Part of a small language model's weights: LayerNorm before each block.
Each number is 128 + 32 x the weight over its row's rms, rounded and kept within 0 to 255. Layers, rows and columns count from 0. The size above them is the row's rms in percent of the matrix's.

# layer 3 MLP up, 2048x512, rms 0.0817, rows 1005-1031, columns 384-511
size [ 98 106  93  96 104  98 106 102  99  96 102 116 105 103  96  96  94 110 103 113 103 101 104  98 106  92  91]
[[116  91 141 161 125 154 118 113 140  70 120  79 123  86 172 115 107 136 126  93 139  93 100 113 123 109 105 150 129 135 116 152 152 124 143 175 162 168 177 148 101 157  95 137 192 130 177 101 160 126 107 148 140  91 133 130 202 128 151 114 128  98 123 107 161 130 122  73 155  89 120 146 119 151 172 166 204 173 116 125 203 106 155 143 141 130 121 116 164 114 133  90  55 119 133  98 179  47  58 146 107 170  78  81 108 145 154 107 179 154 114 107 106 109 126 132 152 139 133 107 138 106 149 114 141 116 110 136]
 [135  84 161  89 134 146 126  88 105 163  35 136 104 126 106 132 123  94 111 155 158 153 132 123 172 146  97 152 112 145 100 134 111 179 154  91 148 128 131 154 165 123 157 172 113 100 101 143  93 113 102 149 111 177 102 149 155 125 148 142 121 126 106 184 152 108 118 112 169 129 114  82 112 102 129  72 125 124 141 136  29 151  90 132 175 127 123 104 130 163 131  69 121 133  95 137 107  71  97 150 137 123  86 201 133 226 133 126 131 115  88 171 128 118  73 129  80 136 148 108  99  55 130 127 111 139 135 133]
 [165 117 128 196 179 142 102 112 136 147 110 135 131 146 127 148 148 105  93  78 106 124 142 147 117 139 124 142 166 104  93 137 149  86 142 132 153 145 105 124 167 176 130 208  46 130 126 120 124 107  92 122 131 198  89 138 159 134 121  93 124 100 148 126  98 126 119 139 149 118 163 133 146 187 142 143 187  97 141  97 116 110 107 124 141 126 128 124 121 106 144 178 133 141 154  68 124  66 145 104 127  89 107 197 133 136  98 126  93 141  96 139 105  83 103 104 137 122 137 135 125  73  73 161 144 150 198 127]
 [118 100 115  82  99  84 139 119 143 194 111 100  89 128 110 149 140 153 159 170 129 172 114 123 118 174 140 100 170 111 115  49 155 171 133 185 127 138 133 120 159 126 113 123  50  99  94 158 168 178 100 114 185 160 157  92 114 106 122 160 164 157 107 101  92 117 175 150 139 124 128 100 107  62 167 134 182 143 116  89 111  85 163 130  87 117 109 102 154 126 173 105 180 121 101 155  66 122  89 129 160 151 109 136 110 161 199 142  64 142 150 150 121 100 188 156  77 132 104  72 136 159 137 127 111 147 164 135]
 [170 112 169 139  60 175 100 140 117 124 122 137 180 143 155  66 145 155 149 123 110 126 198 158 151 125 130 149 145 116 142 131 139 110 117 137 163 141 136 108 139  88 116 173 117 115  99  87 153 123 112 168 131 110 113 167  84 121 102  96 192 115  50 187 152 124 114 133 152 130 151 189 109 127  95 175 151 128 101 162 105  93 124 153 152 126 156 220 161  92  45 120 145 123  95 150 120  96 121 137 165 130 152 159 107 181 126 134 104 107 137 175 147 111 111 123 100 135 123 115 130 155 187 108 114 166 123  49]
 [131  63  95 132  89 150 102 161  63 137  33 167 148 134 139 102  82 141 116 170 148 117  97 118 105 111 110 129  88 115 101 127 144 139 118 136  98 195  90 165 169 182 130 119 120  48  90 146 117 132 130  80 108 105  93 102 119 160  75 138 124  71 141 143 159  96  89  94 116 110  63  75 150 110  88 137 156 144 135 105 119 136 137 117 110  85  98 141  94 129 135 129 108 204 152 151  89  98 102 127  55 156 121 133 124  98 114 101 132 115  78 145 200  55  73 188 139 109 145  58 106 166 237 113 115 142 129 101]
 [ 93 140 175 154 104 158 110 153 131  76 144 111 139  98  30  94 111 133 135 152 107 145 102 129 120 145 103 125  85  89 113 164 174 131 175 163  56 180 142 144  93 156 102 118 107 115 168 150 116 143 103  71 161 170  80 103 105 104  75 177 114 110 112  80 151 142 136 111 162 156 125 127  92 132 172 143 151 123 143 125 136 127  81 182 119  79  95 134 126 149 131 143  59  85  65 155 152 141 126 144 104 147 113  78 104 115 122 110 113 165 116 128 128 145  98 149 147 120 102  98  69 123 153 117 159 114 134 112]
 [131 152 135  66  70 115 103 116 109 153 170 113 177 169 147  99 115 126  45 122 118 132 147 108  73 138 135 110 118 150 114  90 180  76 110 136 123 118 121 123 157 167 103 162 157  84 152 144  97 144  56 204  88  41 107  90 211 108  97 145 118 105 170  97 148 142 108 148 150 161 148 162 153 144 163  92 110 144  94 112  70 105  83  83 107 173 125 111 131 110 110 127 161 164 131 168  53 125 142  94 161 179 116 112  88  57 183  98 122  98  95 126  91  95 138 121  99 152 134 119  95  89 143 149 121  87 162  84]
 [120 153 154 110  97 140 127 146  63 145 204 134 146 149 205 140 129 159  98 139 173 112 119 141 100 174 113 130 149  95 100 128 144 131 163 131  58 143 138 115 160 143 106 166 110 113 118 125 177 119 105 195 128 137 148 112 147 117 105 116 122 165 217 131 115 110 140 102 178 147 186 166 186 101 111  71 132 134  90 111  87 133 141 110 136 159 136 116 165 137  81  96 189  69 153 110 156  94  60 173 102 118 116  92 160 163 152 172 114  84 119 145  99 129 175 134 118 169 153 127 139  95 122 118 157 181 114 112]
 [123 179 140  79 132 142 206 122 101 124 199 164 186 152 133 120 117  92 153 139 116 204 133 141 132  98 176 115 197 137 138 136 140 129  89 117  96 181 106 102 112 132 115 148 119  90 108 148 122 132 117 129 143 101 124 116 158 143 174 103 126 102 124 133  99 148 125 118 139 149 105  84 138  81 151 120 146 141  84 137 113  83  67 192 161 168  89 124 170 109 156  70 133 160 136 166 141 139 163 154  59 139  76 114 188 134 102 182 166 108 132 126 201 203  75 184 169 169 133 106 154 149 107 112  87 110 136 193]
 [111 135 150 103 125 130 109 209  96 110  73 106 119 123 112 156 144 137 131  99 124 113 144 148  93 107 175 138 158 112 194 127 132 124 169 151 194 120 124 162  89 105 156 172  73  84 108 125 159 143 167  95  95 121 114 133 132 192 172 170 138  84  87 129 172 142  97  63  64 167 134 148  82 177 168 151  60 177 118  98 106  75 186  74 133 172 135 148 107 129 104 115  79  98 163 103 141 182 138 145 147 147 128 138 138 106 114 171 104 121 137 105 190 130  64 136 109 117 133  87 146 106  83 118 159 112 117 106]
 [ 91 114 125  88 115 119 114 101 112  79 166 188 143 164  57 127  98 156  81 186 117 140 110  85  76 132  99 174 116 150 191  83 132 105 121 205 118 114 132  83 130 140 143 172 142 124 105 101 103 108 124 186 172 160 122 118 138  87 154 216 123 110 153 123 144 149 106 147  94 165 152 129 167 108  81 122 111 120  98 191  86 123 164 133 144 156 119  93 150 144 101 122 163 123 173 159 157 153  74 105 138 142  26 132 106 148  95 140 118  92 190 111 100 123 152  93 126 123 152 206 121 196 151 129 148  79 117 137]
 [ 83 146 113 194 198 115 183  93 133 111 116 144 150 119 105  81  79 126 113 159 115 123 155 181 132 113 162  60  94  73 122 105 139 211 153  66 115  96 116 129 156 145  95 121 115 134 159 155 140 120 142 113 105 132 148  94 150 110 182 109  94 117 150 105 124  97 125 142 146  95 141 102  98 155 100  54  92 156  98 139 123 143 180 134  45 144 192 166  87 131  74 176 128 154 127  97 207 158 139 170 188  79 127  78 106  87 141 106 151 180 127  78  98  69 194  89 136 107 140 140 151 155 104 109 118 112 141 176]
 [119 154 150  69 142  88 138 112 138 107 150 113 148 141 115 130 133 143 136  91 157 149 136 124 160  82 123  93 130 114 169  64 162 109 129  91 104 125 119  92  98 106 130 126 114 108 101 168 136 119 185 139 106 192 116 122 149 124 119 171 123 117 181  93 147  96  94 117  83 120 181  81 117 133 126 128 118 126 129 116 123 129  81 114 138 132 133  90  97 150 104  76 163 143 163 186 138 130 121 173 117  96 188 153 116 120 212 160 211  92 142 103 143 167 127 109 108 147  68 123 114 137 155  53 115 157 147 137]
 [149 148  49 147 168  70 116 158 107  70 121 159 128 173 140 135 129 123 154 153 125  86 144 132 157 131 142  41 149 105 103 103 174 114 124 178 149 122 105 189 174  94 111 147 148  72  94 132 158 122 142 168  53 150 118 138 133 128 122  83  87 125 198 136 148 130 155 121  81 119 127 104 168 131  79 110  94 186 114 104 142 124 114 118  63 130 168 158  99 147  88 156 156 104  74 180  84 116  90 139 138  96 124 113 100 149 139 139 123 159  89 169 109 146  94 105 157 122  87 112 151 124 108 165 121 119 125 163]
 [144 162  78  95 104 169 149 108 136 128 144 121 136 102 115 127 103 149  99 159 182 105 148 142 125 142 179 110 124 125 147 158 139  75 143 131 200  84 118 114 153  79 110 109 145 104 141  81 160  61  82  86 133 143 145 179 128 151 122 101 185 103 122 134 148 122 150 136 104 146 119 132 154  97 149 129 129  93 136  93 154 156  72 158  42 120 130 122 134 158 153  97 158  92  95 123 106 143 101 133 117 211  73 163 118  58 134 150 132 126 153 147  89 157  47 154 140 165 131 116 111 169  91 133 178 153 120 151]
 [127 100 131 148  88 174 105 112  95 151 124 142 140 196 137 118 110  81 208 100 113 189  99 106  69  75 107 175  99  57  69  71  99 193 149 124 123 130 102 118 148 112 156 102  93 116 139 160 110 107 127  32 128 127 148  99 110 161 189 134 169  88 141  45 119 111 133 128 129  75 170 166 110 117 117 111 122 146  90 116 154  72 122 164 162 191  88 129 171  72 179 151 126 127 142 141  91 142 134 176 108 131  96 155 119 150 112 117 115 114 110 164 173 144 162 125 135 153  89 155  68 135 114 130  51  82 105 107]
 [133  56 145 120 110 177 130 125  76 111 168 132 118 143 217 104 139 141 154  99 131 162 187 150 146 110  70 169  53  94 148 134 131 133 129 119 165  83 114 128 163 105  96 135  96 215 117 124 127 115 121 145 125  84 172 178 116  90 156 127 130 114 134 212 117 128 140 131 186 144 169 133 136 136 185 175 205 121 149 173 119 115 133 170 156  96 112 116 133  88  90 124  95 133 152  94 146  96  84 115 164 101 130 158 110  55 128 138 110 160 204 138 167 148 138 134 125 151 151 126  93 105 137 156  98 153 130  81]
 [ 87 138 131 113 135  75 130 157 125 202 169  83 137 164  87 153  47 150 126 128 122 110 177 139 115 164 142 161  75 165 139 123  99 175 173 161 123 123 132 152 109 171  68 117 132 133 127  98 154  97  85 136 188 113 173 129  92 144 112 114 120 111  94 165 120  76  97 165 120 131 103 154  88  82 162 187 159  98 139 205  86 131 156 114 101 120 105 155  96 113 157 126 161 164  89 116 130 157  78 157  97 108 139 147  79 154 100  93 141  89 125 105 109  52  94 135 150 140 106 124 149  86 110 151  86 177 165 126]
 [105 118 118 116 161 111 151 107  76 141 165 151 120 108 127 130 125 106 145 131  69 163 150 122 187 127 145 127 152 139 131 141  88 120 156  11 118 148 102 191 107 157 166 149 203  85 132 101 115 136 135 136  95 144 167 132 101 142  96 151 102  94 139  95 176 118 168  64 124 130 157 169 110  90 142 124  86  95 145 123  99 166 109  94 102 185 142 178 112 179 140 164  96 136 122 126 135  79  96 106 141 145 183 150 113 110 129 156 108 105 143 117  88 143 158 177 124 140 145 121  96 117 125 112  77 171 149 101]
 [139 135 140 123 150 110 166 162 153 159 136 148 162 118 118  88 125 138  91 152 116  94  86 131 131  39 134 103 107  82 214 175 133  81 139 184 111 153 127 159  94 123 157 111  84 123 118  54 121 141 159 155 187 197  75 105  96 155 155  87 118 154  97 131 152 183 109 103  82  90 132 190 127 123 190 138  81 126  97  86  92 136 130 121 145 101 132 156  97  85 173 169 142 221 152 140 120 135 122 127 133 157 131 159 119 160 134 108 105 141 101  80  98 160 134 135  80 139  80  99 146 127 110 139  60 126  64 107]
 [115 134 105  32 155 175 129 118 140  99 105 119 142 126 103 123 118 102 205 112 199 149 140 106 153 124 145 125 144 146 123 130  91 145 163 105 134 106 143 141 150 110  82 189 169  46  91 149 106 130 105 148 115 143 131 134 109 111 106  96 167 142 187 148 119 180 159 208 155 120 134 177 155 145 165  86 168 135  73 110 145 147 184 105  90 123  83 104 170 154 131 105 102 135  94 158 132 104  92  82 130  92  86 112 108 164 142 143 146 178 166 108  65 110 148 130  92  92 113 136 154 100  95 130  59  68 122  93]
 [123  84 112 165  94 157  78 168 125 105 156 106 119 134 112  81 131 151 119 112 100 107 116 100 129  61 124 111 141 154  77 119 133 178 141 106  99 110 150 127 202  77 186 166 148 121 137 118 109 161 142  85 160  90 121  48  95  88 123  91 139 174 134 144 112  97 128 214 144 184  90 115 142 150 181 108 125 155 138  82 136 136 117 143 104 215 130  85  91 193 148  98 178 169 144 111  94 137 125  83 132 166  64 136  76 183 114 137 134 110 136 148 106 104 141 156 114  72 127 125 187 128  95  97 157 113  91 126]
 [113 154 137 145  58 127 103 149 136 104 122 170 100 128  96 115 175 129 141  98  85  83 136 121  76  91  97 108 147 112 135 133 115 154 113 171  77 109 133 151 119 151  93 135 124 141 196 159 173 107 100 117 129 194 134 148 121  94 111 129 116 131 119 148 186 124 117  79 134 126 108 133  69 123 104  55 102 155 125 142 118 155 147  76  99 147 149 154 188 190 168 137 143 159 143 155 146  81 129 119 162 102  91  78  95 130 165 104 181  69 178  86 117 115  99  82 120 168 140 152 159 115 151 139 139 130 117 151]
 [120 210 157 136 102 100  55 121 130 130  60 161 115 150 106 117 190  83 125 141 137 118 125 191 150  78 155  69 154  94 118 109 169 103 143 195  95 148 175 150 115 128  87 160 148 150 158 158  82 111  88 163 135  90 146  49  83  70 115  85 174 131  98 150 170 173 154 116 127 164 150  92 100 181 184 103 121 154 193 146  91 147 125 147 135 135 129 176  89 136  86  86 128 203 164 198  79 113 124 104 136 169 111 110 143 164 141  96 114 148  78 165 148  74 125  96 167 113 107 129 134 137  76 228 159 131 101 105]
 [118 189 137 128 173 110 134 152 127 122  86 107 156  96 137 129  58  94 114  86  98 126 133  64 127 104 133 122 123  75 130 149 168 134 157 110 137 189 198 129 118 103 160  83  92 186  88 124 100 120 175  96 115 131 118 135 109 110 178 130 151 157 146  77 140 109 130  97  89  88 117  87 106 184  90 101 131 140 105 165  96  80  99 135  45 113  60 117 134 130 147 159 179 109 132  75  92 220 150 130  97 119  82 132 118 161 108  85 112 147 110 178 117 155 132  62 153 116 132 150 128 131 133 186 132 110 142 150]
 [175 147 118 155 202 147 121 120 146 163  92 153  60  77 159 129 142  93 156 144 201 136 171 157  81 152  86 151 149  85 201  79 148 152 147  81  96 136 146 180 173 125 138 105 102 116 162  75  81 119 109 128 155 160  93 166 171 129 113 175  90 147 120 125 148 140 135  96 120 103 104 151 103 148 136 147 140  69  88 137 148  75 142 119 119 127 175 125  87 175 156 148 160  72 133 154 135 164 134 100  84 109 137  96 124 119 108  92 131 146 137 110 144  50 158 133 164 137 169 111 106 166 162 147 117 137  96 132]]
# layer 3 MLP down (transposed), 2048x512, rms 0.0766, rows 1005-1031, columns 384-511
size [102 100 101 102 104 107  90 108  95  95 103 110 104 106  97 103  98 107  98 102  95  97 104 102 101  98  99]
[[181 109 135  64 175 129 129 129 160 161 154 159 118 124  63  87 113 126 135 114 165 139 137 135 163 166 133 149 171 125 139 116 162 108 123 113 167 129 137 118  48  83 155  94  67 117 157 135  34 144 182 106 113 116 160  81  79 147 145  90 120 127 122 150 122 164  81 125 170 140 126 121 117 125 110 157 157 113 128 126  88 182 115 146 132 123 153 161  84 110 108 161 200 136 143 119 120 175 121 112 122 112 113 142 111 107  79 132  82 165 123 179 217 187 136 116 153 107 171  83  72 129 132 171 173 181 132 141]
 [133 140  90 173  92 179 145 112  93 103 161 113 131 178 104 103  71  96 137 141 178 115 182 110  98 138 157  92  65  26 135 168 136 105 141 136  68 182 171 183  88  79 177  92 102 210 141 144 148  90 136 105 121  61 144 119 139 159 142 102 137 121  77 142 154 146 128 147 118 143 122 141 168 129 147  98 141 105  75  82 118 171  69 117 110  96  96 194 147 121 110 192 122 161 135 125  41 129 101 148 175  80 143 145 138 128 125 135 167 137 116 144 119 138 160 169 182 194 123  86 111 151 105  93 139 112 141 119]
 [118 164 227  90 106  83 112 101 113 106 192  93 122 130 135 130 124 129 199 130 123 133  83 112 128 110 145  92  93 114 134 161  77 138 128 113 116 140 142 166 124 155 157 112 127 169 116 143  81 135  78 123 104 105  98  91  89  94 154 153 149 114 124 121 157  73 151 123 119  84 146 118 103 109  86 109 113  51  90 137 154  94  88  59 164 188 142 180  71 114 191 100  92 160 170 139 142 185 158 109  27 166  61  53  63 139 107 188 197 134 140 108 198 112 128  82 106 121 114 143  84 122 123  72 138  86 140 128]
 [186 143 171  92 140  90  96 141 114 158 120 131  99 126  87  95 160 166 129 108 129 193 135 105  81 137 116 171 151 155 142 131 106 106 151 110 158 152 129  85 248  59 132  80 124 142  61  85 164 152 132  90 141 117 199 103 108  55  85 109  84 189 113  57  65 137 100 138 160 100 158  82 124 125  94  90 100 118  85 194  52 128 142 129  96 104 109 146 157 132 155 114 162  73 116 172  52 180 142 110 140 183  76 129 160 101 149 180  90 149 155 135 120 135 159  90  73 199 130 100 106 113 135 166  67  55 157 128]
 [ 96 144 136 124 109 128 161 118 124 105 165  99 127 152 143 163 177 102 124  66  83 146  77 135 146 112 125 122  38 132 172 145 110 201 125  91 118 180 138 134 122 179 137  87 116 130 128 137  58  59 144 124 146 195 126 116 114 130 132 163 150 138  76 141 112 101 113 151 174 150 146  96 139 135 164 158 122 102 112 130 137 111 156 123 173 119 140 127 139 103 117 168 196 151 162 140 111 153 126 151 105 151 118 112  92 167 174 122 152 193  84 145 123 179 145 123  81 141 134 112 153 134 120 105 111 147 163 139]
 [182 122 169 133 150 140 128 135 161 154 118 128 126 126 134 101 127 118  78 146  94 168 124 196 135 137 118 157 139 152 116  63 115  92 133 143 146  98 143 101 133 131 135  92 116 166 155  94 119 143 111 156  93  71  53 153  98  97 139 152 100 155 193  73 152 168 169  81 108 159 131 133 108 139  49 163 113 147 125 113 145 113 118 161  90 141 134 160 112 113 151 175  80 119 121 136 154  97 149  48 166 131 172 126 212 109  96 158 136 139  45 124 151  99 156 183 117 163 118 147  73  92 115 160 175 129 157 169]
 [107  96 127  57 122 172 127  33 142 197  83 100 102 169 171 151 172 138  70 131  76 132 141 144 181 167 147 151 171 136 135  96 106 100  91 120 138 109  87 130 117 190 100 169 107 141 128 101 149 160 141 121  56  85 133 112 121 117 148 104 138  86 152 118 105 121 105 154 109  73 171 132 131 124 104 125 118 106  90 107 111 107 165 125 118 150 123 111 153 103 156 193 230 111 121 159  93 150  86  75 144 151 125 125  85 113 122 158 113 167 156  97 170 117 140  53 134 133 154 115 156 151 103 138 185 129 145 186]
 [143 157 126  99 153 160 121 112 168 143 114 161 131 124  87 165 101 148 117 126  96 107 142 118 149 169  75 154 154 177  86 168 135 101 117  93 164 109 175  56 133 128 119 123 165 102 128 101  93 176  92  78 130  85 144 106 128 166 129 119 117  54 137 184  84 136 106 140 149  92 143  52 193 108 142 148 136 136 126 156 108 146 125 159 109 106 112 107 113 149 167 139 139 114 123 156 130  84 143 110 117 178 169  67 128 130 176 131 184  85 133  80 115  54 168 113 145 175 103  98 126 125 122 158 132 149 138 127]
 [146 189  90 171 110 101 176 154 186 108  61  45 171 166 115 149 130 103 157 140 100  27 170 111 110 157 139 143 112 106 157 172 164 126 138  99 138 160 130 130  79 179  97 133 122  96 154 146 127 117 179 162 122 147 136 146 128 140 154 168 118 130  89 154 146 126 112 132 149 153 120 156 148 169 147 187 125 105 153  84  86 105 122 127 133 120 125 148  84 184 153 116  84 130 159  96 131 166 147  94 185 181 158 116 112  96 113 138 119 135 149 153 135 191 102 110 122 139 116 169 167 153 112 182 119  81 109 134]
 [115 105 159 122 120 140 114 172 116 174  75 129 102  96 114 131 143 157 156  93  83  94 143 113 162 137 104 137  87 140 116 120  73 135 150 180 117 101 121 140 168 159 164 174 156 108 137 136 145  70 137 108 135 124 105 163 160 144  54 125 103  94 115 124 121 157 135 120 111  74 164 135  64 142 128 186 144 105 169 127 119 162 163 137 157 134 136 147 110 127 156 160 126  78 164 134 159 104 143  89 163  94 153 161 129 105 166  43 140 132 101 167 120  86 153  67 110 115 128 189 142  85  78 108 103 148 104 101]
 [123 167 115 115 167 104 110  80 100 126 107 100 180 147 181 134 137 118 127 151 146  65  95 115  61 111  40  98 100  86  92 102 132 174 149 134 141 139  51 119 105 175  74 127  77 123 130 134 170 158 124 110 185 104 143 143 131 192 102 178  88 186 114 122  33 135 101 147 121 102 136 180 145 118 188 120 152 120 146 122 107 114 119 132 119 133 144 174 120  89 106 137  51  86 174 106 103  92  98 158 170 147 129 121 134 134  81 131 182 134 229  88 121 134 141 116 153 111 189 119 134 182 146  95 160 147 119 130]
 [139 166 113 124 100 140 173 134 125 135 148 156 159 160 166  80 156 112 171 119  93 117 174 132 138 155 168 112 178 132  64 181 120 103 147 172 147 133 159 108 112 120 156 117 173 135  96 101 149 157 147 130 112 117 172  86 152 110  99 122 119 181  71 149 144 125  97 157 101 103 135 114 111 147 124 149  98 119 117 116 101 159 157 159  58 156  91 103 113 170 113 200 199  92 119  99 147 147  82 151 158 126 118  95 149 113 128 132 109 119  78 108 138  83 155 138 162 102 142 170  62 116 141 134  88 106  94 143]
 [181 127 101 134 158 119 132  39 119 115 102 159 140 163 125 107 143 152 146  94 107 176  96 157 123 172 152 140 123 156 173  93 130 122 165 138 134  44 185 132  86 137 130 145 131  90  73 146  92 114 108 210 141  88 117 203 193 156 102 112  76 122 131 107 123  76 141 105 125 121 149 123  65 141  63 102 110 138 138 122 146 111 114 148 139 154 115 157 151 108 154 174 113 127  39  96 129 137 151 145 155  99 116 137 113 196 130 156 115 206 125 154 158 153 106 138  94 133  99 167 182 116 119 107 107 123 154 118]
 [ 96 145 136  95 123 124  86 108 141 136 101  83 168 155  62 121 165 114 153 204 133 129  85 148 101 106 136 150 125 102  98  65 121 158  61  88  97 165 112 146 107  89 120 113 105 151 117 108 109 121 107 108 141 204 127  95 251 140 107 111 156 147  63 128 127 125 129 112 184 121 163  73 116 108 105 144 163 117 170 103 102 181 201 168 155 149 130 157 143 146 149  95 109 138 146 133 101 109 120 157 102 115 147 139 155 125 101  78 145 105 100 144 120 137 149  96 100 122 104 158 115 144 213 142 150 147 133 142]
 [111  94  99  74 135 126 125 124  57 152 172  91 145 111  77 143 107 130  66 158  65 138  79 113  95  63 181 131  57 156 118 148 112 156 109 113 114 121 169 126 122 164 105  85 111  95 158 114 104  57 191 124 115  96 121 126 122  72  56 139 156 118  92 146  80 173 120 146 139 139 149 116 127 168 120 120 143 109 155 144 127 143  93 184 117 143 161 190 125 102 138 113 102 115 174  85 156 120 127 140  67  98  53 163 170 158  85 121  97  89 150  97 134 116 154 150  77 134 114 184  89 145 126  30 180 147 131 147]
 [156 132 159 153 200  60 176  61 107 142 117  70 139 152 141 102 122  95 115 139 153 136 145 149 180  79  83 156 108 153 144 117 177 117 146 128 115 131 119 167  97 135 149  82 114 102 118 152 125 132 149 158 113 132  80 130  86 110 170 123 127  83 134 113 149 149 122  86 157  78 158 100 138 140 123 162 156 106 184 145 107  91 124  76 134 152 149 176 113 108 139 150 111 130 150 109 121 131 180  78  88 188 122 135 126 160 149 119 155 128 128  54 116 144 134  95  93  86 109 126 136 152 105 131 150 135 134 167]
 [ 89 107 105  97  87  42 175 124 138 146 130 184  94 127 152 145 129 150 126 114 183 104 148 157 198 120 127  88 104 168 146 149 160 176  67 128 164 122 125 103 102 132  74 155 126 195 139 114 115 147 147 159 187 169 147 100 104 146 115 108 123 155 156 141 100 169  57  95  85 168 114 141 106 127  73 122 118 165 186 119  96 114 104  87 153  65 141 104 126 146 100 122 120 142  84 123 116 104  93 145 129 145 146  30 205 170 129 150 126 139 151 123  82 135 105 144 148  82 111  93 231 124 129  61 192  87 171 142]
 [122 142  76  68 225 101 125 125 131 125 130 129  78 128 153 155 121 164 149 145  91 145 121 118 129  98 117 130 122 129  74 148 174  86 131 149 175 148 113  95 136 144 135 114 140 184 132  87 119  98 138  82 150  85 145  54 115  59 139 136 146 174 115 147  54 176 111 110 128 132 135 209 193  83 166 149 100 123 152  98 132 137 170  84 150 132 129 139 151 106 145 115 147 158 155 102 123 120 105 124 116 114 141 146 128  94 152 107 128 140 187 160 103 110 143 117 143 100  85  95 111 139 137 187  91 153 117 148]
 [146 126 139 151 117 126 109 104 131 104  97 184 130 116 142 120 155 132  66 130 107 147  92 136 111 125  80  74 160 136 152 143 138 107 108  99  90 131 170  67 142  73 179 129 135 133 163  90 128 128 187 103  68 122  83 131 126  64 143 155 151  94 140  99 134 194 155 118 131 125 130 122 131 168 131 112 100 127  84  69 144 145 115 149 202 163 155  91 107 162 116 163 115  54 164 176 117  64 161 111 132 129  88 100 146 131 144 160 167 139 157 159 101 207 133 149 138 108 165 109 119 101 138 101 174  90 141 174]
 [175 130 141 130 131 141 126 177 174 107 111 154  98 147 137 137 122 127 119 149 122  82 115 106  89 185 121 154  79 142 129  70 122 136 107 186 117 129 143  92 141 106  99  71  61 131  79 125 115 128  70 121 163 152  87 106 166 125  98 102 176 131  97 148  84 177 121 149 157 129 122 134  88 142  97 114 125 167 117  89 193  82 154 165 165 123 123  96 123 137 121  94 134 127 150 100 117 200 181 160 146 125 112 122 139 136 146  81 122 148 111 194 173 150  62 129 192 126 143 127 125 132 110 165 141  71 125 145]
 [157 114 156 130 110 109 103 134 106 135  89  99 118 120 124 125 142 154 115 147 175 130 195 190 104 148  56 203 140 101 114 134 152 139 119 122 162 105  82 100 146 130  99 112 127 150 157 180 122 118  52 106  61 157 160 130 150 130 113 138 185 123 146  96 163 136 120 163 181 145 101 116 107 158  45 129 127  79 142 133 198 115 128 196 182 117 135 153 137 174  82  81 112  76 137 104 122 122 147 133 102 125 148 133 105  64 158 157 181 102 150 121 110  91 120 156 128 117 147 142  68 125 152 130 183 100 205 131]
 [135 110 160 164  88 120 145 129 135 174  72  43 169 127 123 114 112 167 151 104 129 143 128 177  77 138  73 110 133 103 182 110 151 164  92 128  83 153 103 103 135 127 117 122  52 119 139 108 102  99 138 114 148  99 182 149 163  50 174 139  61 160 119  82 124  83 143  59  87 114  96  90 134 120 156 122  14  96 142 130 124 115  65  91 145 137 127 110  86 100  86  80 137 116 207  99  82 149 164 113 141 133  95 102 110  93 108  94  63  93 156 181 180 119 178 128  88 110 164 103 150 125 136 155 152 117 152 172]
 [ 97 149 169 123  71 149 122  94 105 131 147 122  64 175  85 136 143  91 169  83 107 138 183 191 115 156 135  98 105 168 137 138 106 145  95 152 158 164 122 142 103  58 162  91 153 119 148 109 106 169 118 122 166 196 168  89 110 131 125 118 159 114 131 122 136  66 163 108  81  86 141  89  77 112  90 103 131 133 120  84 175 102 167 138 143 130 124 133 179 100 138  87  98 132 132 144 122 156 134 111  92 170 115 115  76  80  94 127 139 194 172 148 144 145  97 135 150 144 125 143 126 100 180  74  69 124 137  94]
 [153 159 119 150 134 164 173 195 157 108  91 149 102 135  80  76 150 111  76  54 127  88 110 157 135 118  66 123  85  57 146 108 128  75 135 121  53  81 147 132 108 141  94 121 116 140  76 176 122 116  98 110  42 125  81 120 147 111 166 163 157  82 145 153  87  77 130 118 201 151 185 141  97 155 156 135 166 132 108 166  76 137 138 150 120 145 150 115 150 118 186 137 106 165 142 123 119 131 104 107 186 161  96 151  85 106 206 178  62  85 176  78 185 136 128 144 118  89 155 117  52  83 170 140 120 109 119  91]
 [149 152 186 113 123 128 132 171 107 138 146 167 130 164 143  96  88 108 109 135 117 145 119 126 116 174 145 143 100 181 109 146 169 131 100 109 123 126 145  95 165 103 109  74 103 149 148  62 206 163 143 112 128 174  80 110 108 125 148 111  73 153 130 123 110 157 123 144  91  80 117 138 138  92 138 103 101 118 142 198 182  86 124 179 120 206 130 153 167 124 146 109  94 142 102  78 125 123 162  97  71  89  85 121 101 196  89 109 134  73 131 107  78 110  96 147 141 139 156 156 119 155  86  51 155  36  98 142]
 [ 78 124 144 140 106 143 110 159 122 167 145 123 117 142 118 103 166 168 120 113 126 106 135 192 107 181 186 141 149 200 199 125  94 140 151 133 137 134 175 127  81 161  84 193 223  67 114 234 116  79 108 145 162 149 107 116 137 124 129 115 117 122 144 172 141 108 138 135 214 140 159 130 126  94 141 159  95  89 126 126 121 125  95  52 157 115  99 172 173 137 177 140 126 177 113 127 197 118  75 120 121 137  92 114 135 132 127 136 158  77 128 112 138 111 135 201 119 148  87 124 180 128 177 142 103 105 150 190]
 [118 117 126  91  85 107 151 105  97 121 123 104 109 205 118 123  92 126 146 122 148 167 116  80 222 129 128  99 114 143 135 118 136 121 121 149 141 201 113 106 115 119 108 140 163 148  50 139 178  91 140 105 131 161 125 131 129 115 123 155  91 198 123 102 169 180 126 147  58 104 161  57 152 153 148 139 114 105 153  39 122 162  80 126 113 149 124  77 157 106 150 126 100 181  53 127  86  87 140 151 128 143 138 121 126 174  58 139 143  12 158 146 133  94 135 118  78 144  89 156 132 137 186 132 141 137 137 143]]